Weights of a small GPT-style language model, trained from scratch on English Wikipedia: 13785 steps.
Each number is 128 + 24 x the weight over its row's rms, rounded and kept within 0 to 255. Layers, rows and columns count from 0. Numbers have three digits each. The size before them is the row's rms in percent of the matrix's.

# layer 3 MLP down (transposed), 3072x768, rms 0.0308, rows 957-1029, columns 288-383
113:082173179115169102143109141179100131122146153140141099167124101117111156132117139119121108149095149196169153100112132135104142143168138130108086101133169138125117143156158139169093164151109112121099091171092095130150153168131141157126122116104081102162152146109091157136109114103149151129
107:103098111112152129126150129158136123125135106142139116115113120135101127157134110111161110170144085156115107147099120075066148077065102119130109126095097100113131135107126133141177122126073110183136115163115127145148136109149140102153109099104139086159125116127120108140123071116068085133
099:139095120135127128126141088103112161130112105166140128142121117137149128126136135123105146126126128136144121154118131105122116062148120112153106160122120115141132092160121106113141167147146076126122143115139076097112180099140155159131129126143111137169098123074090124134124106152105103151
097:100144114137115120139130105135089198112150155071119113156144107098093126096130133115163093157076135129098155088071114088096117183188120112192161169113124143151098129135131100113130121157109132142170136178142158150118119154125101119145105084160093107114110091103140157156124159136152132094
088:101104084119157123126140115155140147097135153103143120124085156126101112136157137094149119110103125158154132144127137099117124108108142141133122135118113161134114106119129142117072162149144106128089179130135148139159130101147118117137111121163144159132138120104101104118107166145173152128
097:077155094116163154156140147108103140144101159174118170116129121151131115124103117126157130092161129098111126095126147134129129154132140140164127117094157131166133128113101163161069107105136106108143129124142111163107145196163120139124131114168095130080128140172107142134169110111135093144
098:130098125111167145109102116110147102106121110131114176122137128106126123133156145143117117101122143142118142148118136143128172095126132154176135156135083140133071128148128089129181132130149151124083142113171115109113151133112100120132049114163139155119088144103142143126103152152121113148
099:146114076146120145093142161145136128162130122128119121119092121117160164133096130109128149099123133137136122087122102120192127123133126149113145137133063130156082166121119089136165104113086142142118151132138101148147126152153114101139127130114113168090104137116148187106145125185137074149
102:107097084084112125118148168138084148089150137136081118136089107114126177096127169151118154105144127157105123119078167153106120120109098107174129109122125133098129119150143113129158113132189155110138091101144152112146143163109102143126147092107119135114097134116116137140158145111158152076
105:140134112166143142171101138159147120089130162129142080121113154145129136115117136142087083145132111112109045140147116150173121116164101159126089129135104085110136094094150145093157088116143106144149143125154133160146162157123102176135152133124111126138114148122127138147159138141117125119
101:090129153137109114100089121164107104105112106145142098156114135142150112122129143137115124114142126121128141155085152142099132077145138140165115113137151151166093124120124124148174162133170177123129101104129129146109149138105131095098092112185086114126179160073107122152178109149128121103
099:104187150122180081176140138106126113155111115099174073142139107129117140112144142105159098116113153126179142104143138143144129141175158122141135115128166133077120141144115097155115123134115085124118151184115121146135126101130158080138150111150156143133118102122167158148120125153085098087
101:147096115161122148097152141113137148106131175132118133105127163116136138158092142127143129107126134123138168137119122165105174154143122154118105175157168145135129150074137102152107118158100122104124104151123083107142162139181142099147111109135087117126119114133111088106101169093153164117
104:112122136141098119139128124139053108188113149194145098173105171113109132079119115150146146128102136143179142130141182140097115114193116089138134094128117147138146173125119091083154095137098135119138114160168119104063111180152130165140112087127114131124125126114077134170158135094164124138
104:126152128152134112128144134103124170118120144122128129161109138116133105137108147113120140175171202103125143135106090122076136121169121132099157131145174133161102144100111142103101168083165083129104103113129125169127095102112125132141120120140140107104154124066151114136099132112170144109
099:151107147191141121127129105154148125115086148111129139131156111128134158116128151123139129111071122164069056126172150142136135076134104139111147146159138151124153119140081134097116116149143132130119114109120087121109147146113151091155100111134089106110139179109134110172162090161117120136
095:127124101091104131108137087141126134092132169160101127150108148165136107120157139124112152159115117088150086178139092113130098133118108105110137111125135099133168148097119097129135124136150131150126147125130163106117091145176136112099127145117128116162142100110131142151126170141123150125
098:144110114143096105126106095170139166118142139133132087113138132114136139124144096142197099089083142106108128111130160119124142148114150137113121088059118134152108138129124119123173088139062130126129144118105101120132077150126121124121152102082112118125116144112112094134155130183168142110
103:070168173135151098142130106102122104153091114162148096151122123126119136176125126123120171120144147136103146093099156171088096108130107104138126148122179152097150154108160112157145159108140134115129160099148148131137135105137102104115109114112125116157176123171117116122087132135129103174
104:133107113108124136154156139137132121139124176100143113119120114108168135131133120179122111172141107135102160136153105125143125117156104171169122143141122103134139167115099150112152122127142120171172088131141122129128121141099084140119140112163143155168103162151147147110126069119107136131
098:171136143107134104087112103161170117131089136096108097124145148140095151135119096130101102107140151103132150108125175134114081118126141158142126137121138127112133133151105149099115136134125148133120118128080114105137092148134094143105172190105138164119119089124144120134116163127160123144
087:078136171067141171131146121128084127119113079131151127141119091138151096138122133127158151085114136101141143149082120115138128120159111167135142128133131115159102131166145107126084149104155080129137139143144146150161146140119080116113183137170145117068100123147126144123149164107151149118
091:130109158115118077094125035111140170092124105151142091143138153111112134096115153122113120121102143117143135083075144112105098123139139135131138097130137175162088106106115137132105098120143100139165178086095185165125153150133122104127144133137148147155179158174126113119156112169145107082
113:133108114149101099131081165154119125128168125071159144125122109098149105152083142126153168081144105100119121124119116118171138163117134129149125116100147126088087117134136118110151151127101132149146146120159096110200103093137126108125144139114083154127118142133135114130125110128070128162
092:080124131147126129165135099148139167132109141121122122136109103148168135127116151126174159137110132120073093138151127179126125093094108152094133103130159085122109124120159159128128183123102117110120134094178122147110112094122082157091156093104108126109106145117092158147109146128192166123
102:129132119134125126145087180165128074127167147135125156162107115134066102123120130143118152147163108161117167144153155159150149149123134120184120130116127121162072128160132133064115107131140145136096143136104082125120140090115151129107110137127161153131120175155153084121158123132112083163
109:151114153161149116133105128121148150135106117138124127114111146136153103135124132134136102142050107152149114125166144130141131152137088146111072126147131136116138096138125136129155148166127151168118147110130116174102183142098112099143131137125082102166138110155115100151153153132135106143
098:162154123142088126129148124093152108120130126130128139148118128116150126130134142118163123159084112107147144074086115095148123132122161147131180118153107131141109118134130069136117140144150130153150144125126110105156139075117191103108113113148130141123077099124152124124129110189128120171
110:107135139085134129137146164139100148146111126114148120107170126159181153134087129108099126158153130116153146149121119138145128139150130149143135115133145155104140107124103096124096132138154164159152100140136100161129129140117140085125096140134149149122133179184133123141126143082116143160
098:146092109097151077143138095187092088120101098100139100081107141104111115135163137134143132123097132137139150128130118124156131111170121110135110134128100056134137140127167130149155163128103129117134139113094101114146111133153123102102102118135131131162109116100164144141133125158165154170
098:120135152129125085140157125200123087141085121104167157146159109157129102152113154085133127143124078178183113139091128153160155114120110133131144101111146142118123104094096154133130128157117110166115088141107161143112099108139119116124128122119122158075132109156121129125126122145148131108
100:139122112136162110088160125113148107136082121162132130121148143133134114169126130120148118151114152094113142101093135159085162150131114113111143093132114159126120135094176137096129041141098178164079108119137115148111148171153131150132146116140116149129075164118129120131138142115142108141
096:084149148095130164158147160124099094108104143133127142136096098158114081109144131116132111055156102116109099115158169147086116122120106135153132106121147131089142119129104182107117074136163115129158153133114143133132162163124167180170099126133119140116115138136147110092164124126136117123
089:118104105098133174130117108129155131170134138141124159132103067146146165126124134178129138127143138149157103132217164082120133112105170120131112132131105148170095150139153134140116133166098150119099166150121097130078108125117140108126126135164131168124146139117100131124161103128137088109
097:119094151161129122121096103114137123148161109120139131126136133137128168116145127139109132096107106156108129128141130078110147158145118144115106180141126130141109158114112123098116149144078153077152031116121097092122089173159144099152095128150109147137138158130121132097127160123102090179
090:133135090165145101146083143119150141092064149099157120096122167121148122115163126063141134125081120097129143102121133100147111108104128160137175111141053126148127146117080131116100110122139162161142134154151084140160099123160121126163133147112073148130163137105123117110104153114154145154
103:133148112176147136122149140143139139098177178142113090113116177118086113122114114154131128139114146140167123169150109107148114176142106180112152107086132151111133137133143132118133136122118153137124158124170115181121135147118108164137129070086102164165164147163139092130151145124090135130
097:165150139131151092122121093159167150128140116112104142160096092111136094101103153146149114149130125110161138123144114112070097150113156126108113085090107147154105100121128160109136160161122079129152138100102123142129106113082119128116121125135160139108121093131121115144151130135145151114
102:122137151080118127114126145163108090100144127134143112153118111147125135125170078106105115116135093138110112130161137127111135136165146126137113127123142164125165152154132112104104093159116146125120124146101137124120127172095102105090111114109154129121177097148179134124172120096125108039
098:124158115131104139095113135124080129134105157128125133161119135158091113109114109118128131091104123151157143136120199124165136130137140094139162103112179158090145125109156120122133146067099126103110102099107107111137170108141162138138140144051091131136137146128127087138134178116117119094
103:124118111128157150153097154154125129127125147113145161116108161172172097091113116099108144163088130177127144140083085123104132149130112124135130132064141136110147152135149135111108117134157130144125125055123110139135099162120158118138119134118118124144119163094120167135127074095151109095
112:136176097186184107079144140129109153106105167144135181111159131144162067096140157126136113142096135139122139145144118094160112099138162112136135128106147129137164104161128130137129079125133161134155124109154149110131159130131149121179145146153093177166110097150119111093127078154172150101
097:074129127091109172149123122135144149116160145134176134161121091116218125108132110115158159079138124132144135155162094116150120140100142091107146150139144123140130111115102089114096119113152155126142137113143149152133134081133131115095134158150128117090101112119142177124116121126156126144
097:133154162083103152133106136142061107107114194147161125134144110125157116111122126124167118118108083143136143064152095109108140168185132132118109086140135150115104111152104125110113119154118119124136138130111112116119150133137122142144129183080134132106129144159154136128127129110126155124
102:159157123120111153146145133148133094081136148122185139119144112110105136120118137141155119113183139149154079155176079139123098129150103171134157111113158138114118164110126113063108130088173104116158148120128142134130152126114144090129143138143178087168076108139141131134143108157136103130
101:120148134134154138158163124118147099130131127118131158137138169109089103129092116119167137116141130152157105151143153130117150103131127119110108121098134147152127136090126110107135148116147115192077158148142140096114148172118135126102130103109124115153115129140139104172111139124087134151
101:109095069117124110133098104151113137114158153112108125136184156100159153111126147102145140133121119113104137111123103125115127116130148126151098154123121163129138168162106081168154150137143080107103120127152138135112159142120142123130125140120170132099105074107126120173135115122144160108
100:110091084074145098135095097120127095123162119140139131090152095131162173067081120135139164098110133131139127143139112138121101143150172103156136167098136150088184127089118114156124179135142122169107120131141121143152123192146116124150145136121132131120154113106136146145133109155102095147
100:096103114161127135133092135165100161091139128132096134150127135122126111122165145122135159088112128131094105115127120173127113127105123119081135120104147143145136134146143114100150132130122131116122187144116093073105147104148165138115143142115104150127137089137146126135099144124147121145
099:122122136119150144136096137169114106143092156117166118133103109153139097160132133170139116096112162167119146178168144106115140153103088115144089160125084106105129124145136151080127174158123145134103111177151118094132173104127105142139134099107140109139108118121143120137145157107114170169
097:144120136135148148068120108132146150096100103134131120084110118087113109154092123099071129136144125111139121140112139149122123133095122149121147137109104134121115110113126108095126163115117126114163117100127082133107088076117102118142147097115135139103106142115184116136136140132116129114
098:109124117099159165158147129141120139096152146170114114138138137114135191136132133111114143114133089110109119127091131159113133126152127152183144162134103166130125134141128116133146091108122139115130111120120122125077169111137160104092121143151109119117146140125143127140132095126104110103
100:108163134156144129115115124108159142112139098135140122133121131118145187109155138148168098138150113168111101124116068135135135114110178154157113109160135168102157112095102111142180109122083150125092130145141066159111104133125116137143132159119159138150129152112132144117126112141122144102
102:123134087149133154077116146136104180118108191121130127096089127126115144114129127112122096118109157136156091111176119144117107163128114153123153139183106129135114123150140147155164126133127146156103109131121131126120155100161139183122108141178095175138100173109118145121111161108126110140
110:123113109153104109147114136143124153119096122129130115119133115114129173103153060098131093169113132102123134101113144146123138168141076105119115140089060121133117099149123111134161060158104108150180118188136123100107089157127115135111139082113109128100132126131140141148117157123200129122
117:120129122126119128117165078192173132117112172091143096148129108144168145116123144108133142117176132143154141125146139141118119117105171092103159143096194185157146103098158101107158107100114159123145110100100079153102127102147157127133187121101151100108161105177137178128111150143130122091
103:133135148188125157116101132149110146126117151116156157136178120111140113144138135129178123125089138134136131119104146104149112138123100126124121076132095132145126151119143149156107199141124140126113138113147164152120133117121122110116094110173097110120086100124115126114136147154176109122
100:147119105158182097126135138103134137122119122129137131084131179091146117142166147093126159139102178095129096158144105145085132122120124138132138104135137131133114104127115104124120128119147151093186123116107128140171113120156113115113101142145091114151163104116089114048117109159133121136
108:116140103111117122136126151104094195099153107093113138109109126135154099111130106171089120088104118131146147139140143166100113174153125098108130141154131106086090128176085143105167134135080141115117082109134101156132124147122114150141122137108107058143117152121212092157114147124114165105
097:110141177111151133142145122168101092160151143092110151124093157089135097156150128141148111109106125148133158102109117107081119160106144133124142154130153134096097134147136104140125109117121130143112123140126128117117164150121147136169116091127115114153125106126158098109148115159139115133
101:126117099118149105107092093163103179149114117136121117166102180130092125114149144105129130143111164130086127165156093143148123151121104113139138125153127110116117091160114124131152159149107113194109101166131140105112136140113147099142149158106161094121133147169110109111109138111179142141
096:106099152128111122103129108131154121127098107122104141118104152128141101110165127151121161166066105151112095132152111068122175112100119149147107118100118097132162101146130106151114144125140120145126179117108157119155139152143144101125159124108099133170082133103124126111100081099135132130
100:110084155115157126148153120137095174102108123111120118134127131080107108134151123111064081122164139138149120139116135118115175170185146146114113129073114142157099138125146119119166160108135106156094121155101113126166122151118114129173145100133129136152124132107113125109130073152088126069
099:131153095142120133138114154148118116122119127147138121122132119119138091093098154103127106126144097171147132137174105114146092159135131123110139092117108116130152120128136094150148124126145123116150114158109102119141162147102109128118144108133132110105110152133172107146101110110107173098
096:093078126105133115114132133147122113129121094080139109144127154114120120134143157157081126154121129135095077172079143115082146083131149088123117114130113069157161128152112119111162129123138121138117147123114126105103070102113153145126137104127129105127135137102128149125117141114072129129
101:124109128119108147162124116043105142136118111162133084141102147160130159138137120149124110104105089134155181135137148122147119139107120119094139111174103138133088109148130132123138116129095116118178125127138113106115163121120100142120116160131138139136130099095153192110118193110091140086
107:138145144123107126124157148130138105128088161135117178093133081093114104139108123120136125139093089113127151126147134103104115130112113123164094152138152116110124109135142145097135089138109146098096105110152121154082162118137166139147088142144106130131136174148126136138108147085102119144
096:131121131142141128135126106114177150154103129119117114115137101138136098117143119116139102125112174116141119152108133086111161106102112165165127111118130150126134132146127124083153107125138096132132134176101147113098146117124164099123121115123157145170131077131132117148182131097060132103
094:148117115142114116137144146119154102136178120099140151086144103137098156076165145116090076112155111094114129113198139094110147151145119143110123167105132112135147169152203161104131153077127118154115124127157118113118094129161110135118096123183152131116111110112116137126114112111165114181
105:147177104100193075112113140136140104152097116121115124141125120176104150132085142150133118141140180161163111147168167128146111110120152121086173117130131097190139137119162076152097123144189126137127125151155130131098176152174118118145147088128152122132119117119118107113138137114119121092
103:124105087095099073134165141127104161142149110124141156142108132191153116100154118114109128142121121151149148126150103102176121113176149145127133094149114141144158101139113075102117122136173082145164120107148085145123118126103140134146128132114113096143131112114127130137091120168146136117
098:141127119151174120137106117134122150104125158120146136151116129121125128148141121142112110156188170143133109133111133091190155157117147108090153137121095059131158111150143137134138114119105128136153147129107116087133151136155094126133117175105159101149105108139122096136156125113159130155
105:123138118142122123132128126125132166158105143111136149127174121140140127150090126102107091129155126150118125113153140110151134164074095132150108151132135160117152140093130131108139162152099149145111142085108153185106142165132104104086100143127116125134154112084189108163128119140197158145
# layer 3 MLP up, 3072x768, rms 0.0342, rows 958-1029, columns 288-383
102:152167130140088145134127142124118111139137119142105132135158120098147118122105129085130150129099135142115140133109164139170091138157108145095171125138114136141150120146108131120065136108149151089107123119094160146112155139173101139099142138114090136083131122138116156126119148157144166133
098:155153140073120143094129162109136124123110135166150090144106094157149129147120119142147131119112116108117130087124083146109129178129130135141113146128182135144116144118124114184139162125137165120119117141132128102127128143104090108132119108133138166133140092130073117135113176111124146116
099:115106099139145156103143115153111118151146078180155171163162126121089163089136117159119116055140145127140120128143145129151154075082130122150117142138177144163155150146124157145131119114160118144119145169118124104088052092094117132144108176085094131125114139114103132121131121126133117145
093:141127162107112103133159140112096107136113105111130105150175120138134145145107155161112137146122118121116146157108113181138113128131140107107129144126100125125133134137114087177176077115151106132136077095124114129132139111111144146130144161098117099130103119131147133142133082099100121148
101:137108135124099115118114107167136097139175080105121131144146109089138122142126134109146128163088150186137116181191083112108123138139161132115100151111109104143116145148182091112208108127111142139145136156117109079145131086114095119100122141099148177149103109112153101128152149108143161107
099:133134146126129173162119155156096138140150148126133110122153118081148082149095103160126134155128134117109065134111109133133124158165111101151083121111147097109144165130149174115163115119114129148171077145089121153137110137116149141110159160090126110156160129134103086109141116098124114087
099:120143187108122128121115128119113123145145121135117161144160103089154077148132135156130117117135122084129100145156163113108161117137132092146141142156134119099119130105098167124107152134170124134152120083128149080122135101140132142141164159149135100148096119121120089147099139093124153121
100:144139123119127163150091120161075116097134073145154129138099103123117096111100115127128140146119139138114142128180152117110136101140152143118093117201172091137112136176139141167100121182060107174163171116101153098121103121111086103104121149122170149109119113135109148142139147115112117151
106:130103112108146147153117151094100123114131129128128174152123129126130124139122131095120112074101097096110169114148125101109111156104157108121158131093160127144115155145149089156131192126077142109134160156135114107140171128131110140131082116116148181121091108136110109122109125087113149164
100:163141107122170156148124111114107157134135123161121176110103137126097110133113126101128064128140149114136114093147104110128108161131135132095147150104117129102137144137145098106075096123109118165150132133105133078107113133144109164133165161087154139132093102163149176152094174135115134130
101:130058143173137137107095145106117095081164128146115186096098110100130122115140123108147126154105145132105102125125137114100180120085136125098106123091096136131135166085152153136126141165168154136179141119127148119114140148150126175148100136107126143148146141174077098113133142130135148174
099:139156158130108092112128122135134124140184116151123138108165101073154099143073104138112137180169148106150121138129119153137118095106118132126159067102152108081141141145164126084145138127101131130095162097096181139092087170116142130085173137149150131124153099149131160157152134158087110111
102:112139123140121117089072126100118174126078119109116147119132099129149109138126122147136091110094137111114125137109082090161112139121141162133106128157108126116129150164124123110124142131126134145091123146089151136128111142085036149157100134132120115101171065107152148119163149116086114130
102:120130155145139132094100148165171136149147139145094107132096144123187164100143114068146117136143109171158153146134143120118136131134164145110078099172100193145108138087135128114124119149103155118131193095055146072133120133117093090108133127130116139117134135135120149120142170122129154125
101:135120123056152169159161153106102091111154140126166138146114139130146108151125092144145137126136144083127197109103125106148142163107190121156121126123147100134114080115159113136113155120121156170080120130168130120132125135160090131071120162127132183198103077170101097164074131115117167114
098:091110089138151150131116165138152135124126081122128104083132113129128111081090099166163149132111132144105130128112134123178139132147119098159139153099113180094058173134144192102108171157098095132143134194119130159121144083121126122116114118120127111148105147117130125147158080124135160096
097:126139121136128162119094141087136085148122134108147163195125148141125119120136160095114114153133133097133108140131113151127108146134133125143115150141123106147142167087142164139106171125166149121149141131140164168122153136184106174098087145141111146113171083129121129128090141103123133150
101:143138168092109194085136160135168145129092136162142127121115117141153088108115088169120106144154128151144083127133131137127162156173116143147135098102137153119122138139124103102106083150062109132146122154117159165119100151117085125099096161128151166135127129118096173131141139080112129103
102:131125110107135158144108147129116125116121076153141185119169168129127100144144099126128111115132142139156121133089142105146110161138151105140114097115127173112095100127082137137127158186104116119123121152127137104153114098111154121146136141112125112118180134123119095138137149135125175140
102:124140128147128123163148147092113145105165130115147143191111086091133090147110162141184132151135133161119079137095118091162171114097148149150126110121120081120136098124123141169114119126081147134146119118132161170125168119102134130144103108100111115164177174086108100141118109138080139108
091:116100102145128160123097136144105153166126168117125115157131164119144161112125120097145141145097132206116105139182168127143151127098145103121084108138119158087109135097111130121131123124109150114117112114118102138106146134157134201115093118111101163162173137135121076117141111138100110138
094:148095160123141130129159138127129148128136171117128121146096090128136115160143138143132167197148123157113085142141119139173114150153145137122139142131134126119162078164123088176131122108115102135108122164138114126101128120112117154129142139126145143142129068116130119116078122127102139124
104:130108137143127169109137165176179136137124122143087136138114113145148143099141062134123106185132148095141135114109144120104104096113132173117167111116139118135127131148129147125143129077079129132084161133146152102090133142130082139120123127075132123111165145124103156171152148113144148109
097:149115138106150104099108164101112116114090106100156133129129131126081101131143115136136091108119118140129144111088119125145118130139172154124114154127136191117097164135127111144117114124148133170145130131106125118117132159141150113142072126112182142141096139100120126136114086125113139151
099:148132122089112145109141126117162152134125098168139108148136154146153131142135120138108113105121135120116103126130108147130122091142175114122145131169108130127170070115109147174147122139113144159167136121158159125155110160105104129117098118101115108148149119124107134186149104106124149116
107:143154176138115151117114127137152091118138099112111141147146106093123137100152089147169159118122129094125160118107164106158163066061189139157126151107119095134165130133169123094134159076157101122151111093135187137108084115166092129104146098123141123091139088119110168125102137124102140135
099:148099162079143131145090124114146134122176189126150165165165127150160116136129108151100123124118166096124133119122136120182144140121163095133111166157142118116124142155139138161165144117156126116145125139130123091106142152126143150111150142128139101138137130141057143098155127123127120150
107:174137088131136134105144118155120145129144110126111091142093132159107115109101099146128147106102109173142114108122150138143127125107165120149124141087131166166157138121109115129143125168119137110143110113137157125140140161125066146136145123108132127138143092137146137141100166109130107127
098:106135117103127146113133136124102108119149130132147123189103121111188121133122093136127124171122097145141150134162169179095123145132127155142127154118157127079118144125145142150109134137148135140127163108070110163139165146156137125103179123127136093171121146145155118142105091132111126119
099:157120089099097142084137164105153101109142144146117169112086117118131134140125125162123140137113189131080105124125115111112101106169133148113128133135147137126146153140140106141136113093129110133119152124140156109155150128118132130137131123144116090172124117079142168131135114116151168120
101:084101159139109163124081109116104100165153108127166115144169149105138126081120096123095164116160150091098123131132120129132116109130186131184131105121142132113125111100113106121118161135110154119155152161119153139174105145078145116112087158106132127148136098163127145155156137122145164128
097:120110152140137153149070198114074167152106130157092102142123090130168111101086111156166140148123123116133114129156117119124106128128131159137157117116129123125091116152152135125158113135121122154134122143130141123193073132092094117129140140069124119168129158113129157122168124078133140098
092:107087123107086127133156093139113095077122131114125132111179146146122133116127105144136110144149118074090168114113109095121106128131127151131108110128157090105142110142101135147129149104129096127159077118097155099159111133116092155135107157087075114143158111165104131129120113121131155142
097:126147156083111141152140130110147102127090121101143133138151106125139059151081088098149123137128113104124102162098116165134133136134094133132088137117151159140131131152161109176120108146143086144141166127118117136139138087055075089117168126109187102085088077124170151154146121134091121122
099:172132168103151111107185137130120125133190124139107157176127115154125126174100112144121135139154121154115127122122125139121123143140137116075092133115205149126144099118147115178152123137102113127115118111146131125112151148085124112079109123161198094132108127151117176165128110170083112166
101:119148112109092151143121123122110125134116087134137123150126114114119135143082126090108088132106159070114110115120070111131132104132169053117116134124105102130159127128135127139126091133134101147124146133156127122178089124113126132103121106124153141097068110080125154171088125121116125146
099:128131121124115134100116149100123149072105174143131188141126104123092116147108111149140144113130164089065113085127153118178134154143114163086158119155137137130083140128166096109117175153109134119131150142129124180143123087118122134126082135094119186158109132143116132117119115110103133141
103:119108067154145145126110137108136126119115139134106174134111098109105104110106128150144130172065161110122162110126108147155155070079115148134127142142130118143081078139128136166117118111116126098112123103109145105132176152140123138151136082099134133107108137124107046127118109146113150200
101:114107138137138091160127144120167117109109096129078132083146093099140128112099190160171119142178203094105134077151086147128114130078105173166072117145147121176110105140128122141145108130141112067133142197126141145166061169108122146103116089145164097139167096120120143106109106139143144122
102:162121142114138175108096147145093146164133141176116136163123133158104097109090160156150098182186115127179095132135125110152118136128092136116065133100136124111122141123146144120164189149121134131144151103122123117121152116127100135125078100137141140122119144087146127106140109122099118108
105:174111094123139149152085147156120180155128138147100149141110121098125118102102105164174138126133109088090138105100122112128157141134133133140136118157141140122129108136129142111146148118172127140139118147141150091145131116127096094130148124129141128132104108156136176117152138122136081130
099:168105091125101129094108141160130130120117104140088119095123127081117127102096081112147081174125130171127119083098135079138142099098131129124130128125094101154152153150137149130160145177062123177136155133108113107123112155149094075089135128122142138147139118111141123181115107131163105111
098:088115093128131133113117121112121114149121087163098171122145079122136121136090099163125136250088156135141115173149161149106104080107128119133139120132124111153141142150152136125107133174093135136109119102113156107128117153136099149165148127134117107143135106141123130143124133126098113147
102:120138109130122146107121110133104119113161136129126133097112109138124093140101086137131132160115158101128122100122123120133165144138140143139058116121133105114078093147110134167111111156103169114139154117093147100162109137094133153116141136079153151126133135115160124170113139147091144124
098:109132103108155183123139141131125144122174190137120131119113129129134101138093150088111124146130153105098162116110120109140140139119164149123078134107147129122140136112113091134120157141118124107113142099125136085149145101112111102142108166149097150133102138155092097106115115121123106121
098:143138180128165173123162142117173090181159164162152134110103130178118041151107124131134132097108125125129131116107137150151134143150116124145124129153152084146092102118139155145121105119129155113139110117110153121121126174121090140115117088102114137165135166154144130109131112150136110145
099:137119115141107138099144146108106110119089110132111159139108117141156131131112125116117131158132174124068134129149121140102148099143122144123138156123132158141108121108104154156115118114122150138158135152116151121106169137113103145096099151137083120143106119139118135163108111109169104141
100:126135148086155137082142150126144089166097119129086138187149131152138127136098082137147076140161163141146158123128110134130178093142122131116119118129158142147109103119086138140082121139132113117177153099134136154151146170097101139128149119149136108136175113104122135093147142107153124112
099:149116117107130167120156130107136113153150112129108148111089099117095119109078139147155143180086187167131141172157118165122156092142110149106076094135098115162152118124165135128135114167129104134160113124131118108179123151119115130059139135167113126126116120103158140123118093113156127139
098:153092112118110142151121126163113133120171180173131147143145159146172113102129128142163154105098146160090085098160108135163154143103101110138120131151150147102117118153118176111123163178106106157113116161111166127111127154140127141128127119137130133181128151161133120136143143123111138163
098:166106098142130151128111095116139120147171097118133143098134124159159112116137135154125097196135149144152102166128119100176160123111130129137124079135155141139153177134145181167173125134117119139124131154145121130157151152162134146095140082090114122131112108127170141143120135113139142171
098:113100155114090138117162154092109115171147120134172161111185103143109083159118116105109155157115161088115118121117099120094110107119104126136136161119111130137105140155121149126136130136181153108163164126107191127141115129096117111113148127115131112135125102187123126138136095124113115157
102:147139141146152171146112144128107135132164115131167126142128048120133098145144123085150171165106097130120156157111111129162162140121115114132124166117151129081153102062102121119100144137143158123151122126116108123158142091110109133150089111084149122154100099135156102121126140100124139167
108:135082142094128101099126153118102122119114136133093151176088135123134065094128130147180111079109103102111136123140110133161126137085153171138103116123124170118146101151117129134098162124116124133121167145129136190163125129146085117084100111105148153131168067136139141111150120152132132144
110:119148102130114120148077155120114155141151096176115171124136090131163111111091164116125127164126151149105124158150137112152132085144097108123111174160123146154148120123077137135125171161167095125111134121139119096157084125115103128095152160140105114130129131115135131164117163091092097144
101:113122120116132112113155158134145163130144141121130141151079149108112121110117166136153143160143142133094126135146095126118114063094109155132112152112137109103119162083159151131133112128138162132140109130098115146125116145124136150103127103112162158160127163100135114092108126096177143142
103:133128125123131093058108167156102171119110149151159123091155089120130154118107106203111162155109100146087134170162123137187115085112117171123122174151183133115090126118151153158069122134116082180134140180106137102146125111106118176112118095093121119129128143141158088141141137132120145096
101:127129104116131128101084186116114128113143149097148143145178145116088123129139107135201143156158160108115126119111152136148158114137134151106100122119103138114101109126142124093093138119136090170146160150124137140140169115133100158153100205090096157158140106132148143099130111071107144137
100:100143086114133122125111121087097148092121146159163110135141144155102113131094144094136148151105134163106125086130150110175147078102102155123120074162163157142162141122116149154105150151128157114144151128103135141160118145148100119110124133141098144161133143155164128119107171119130118135
097:166151136133161192102129117135119132163170146156129116149109125160166178144129121123147132126132134146160117134105169130116137153121150082112134109091111125153142124113122109139153113138101110067139127118117112078099183162103099144117121147170124121142142117122106120185146143122107117128
095:193139098137100143122101144114134114108139126119121126111146118146149112125103144150157158095135107091161147159092144160132108097158138124138113116094114147124161136082150109108165121138123141112153132174143149121145119094098101121080136107092130134107121059141125136206137152103146129120
099:131118132130137120137132138124182129153152157117141120093111114132102096147088128135169193159078131137097120126154120120154083083132088156133144135161158113124134127136167167117119110136166132120130132114137148153098162126163096168141148143089150147147133115137131117139113143100161158160
098:101065154111135126111118119170117140124174150129142168118106149148108109141158118134136127118090118152151149140114134118155136100177114174116147140126124081131117087173138128132128091154132126144107082059137133154119112154114082149151118143114088146159127109116096145100140155132117100153
097:134139141103162174135153123125164124122117147118192147100128131143129118104122121134170136095109146124140129116118152146145117168184126127127128145111108171150122147119124148116138154163139145112161154116101125117144127137138088141114108135165079152165135097157099103179133129112158116149
101:131177148123137146120134153146145131129110161109152134157087110080128072128127133100169104160112162106100108088141101130140154165111129151169127118102112102115147097079134137137122172112141139158118103120121150121172132074152141145159105126111161145109082164102130102121152104134155146172
101:194094107154097144115157160101111132107122114146137126114158079152185104159098137130117133106142124170130149099117140182135074164110129146104116099139137106145113115121094148162114142096124178149152100158123144105120140163134069130111155113134152099110173120142096115155130143113116121137
098:105111111110121116122106143173168155100117142114173131146141105073146100087095142115173131152091162179113140104099093220152127150156146097121149109114107098108091079083133101163126170156105131133138092126125123126135105129122107142123132159112120141121136168125105114136075080130125114106
095:122139169136120156135151140130124106105139150130167147138157137120197064115113111114114104115127143145144169094105129145168147156124112153145100114105148133129167181129104162128150100109083171094130151160095155082140131150121121076125118177148109122168081109117151124143111110116104131142
104:124079160128074169122116144127114122125127183125165134132120095099168112142138117072111087163115119111140107149077114068120144106161136136147089177110127131118095162099109166157159108143077137139154114154060127139130135116118145121124096119093145108151106128148128140153124121128120143152
099:156136089117130186091159144101143119153155129173136124194102122149107125126083112114124138144109104146121116139111148156145184087127135128099100089135145098129134129121152133143190154127125156125114163104122150083125101161093125096084142105146144105108153138128149115178130154134089122126
099:100124129106103152135175115142147130120114111134115122125121116133137111119123126123126159095075068110096136150159116098123124178106137139144127114112174168141113106076119135136112137155109091154099155139141140135134116138145151124097111106175089149109120128123127097124093106140109120118
104:119124114114136134099146159124111104147132123142108171162130127105180148122111095119118182148160157113136163128122144159126144083154133129140098120152144144127082165138103166118134157117148136164167128091076118066113156169161140099139162126137090107107119123124112110134100121123116129129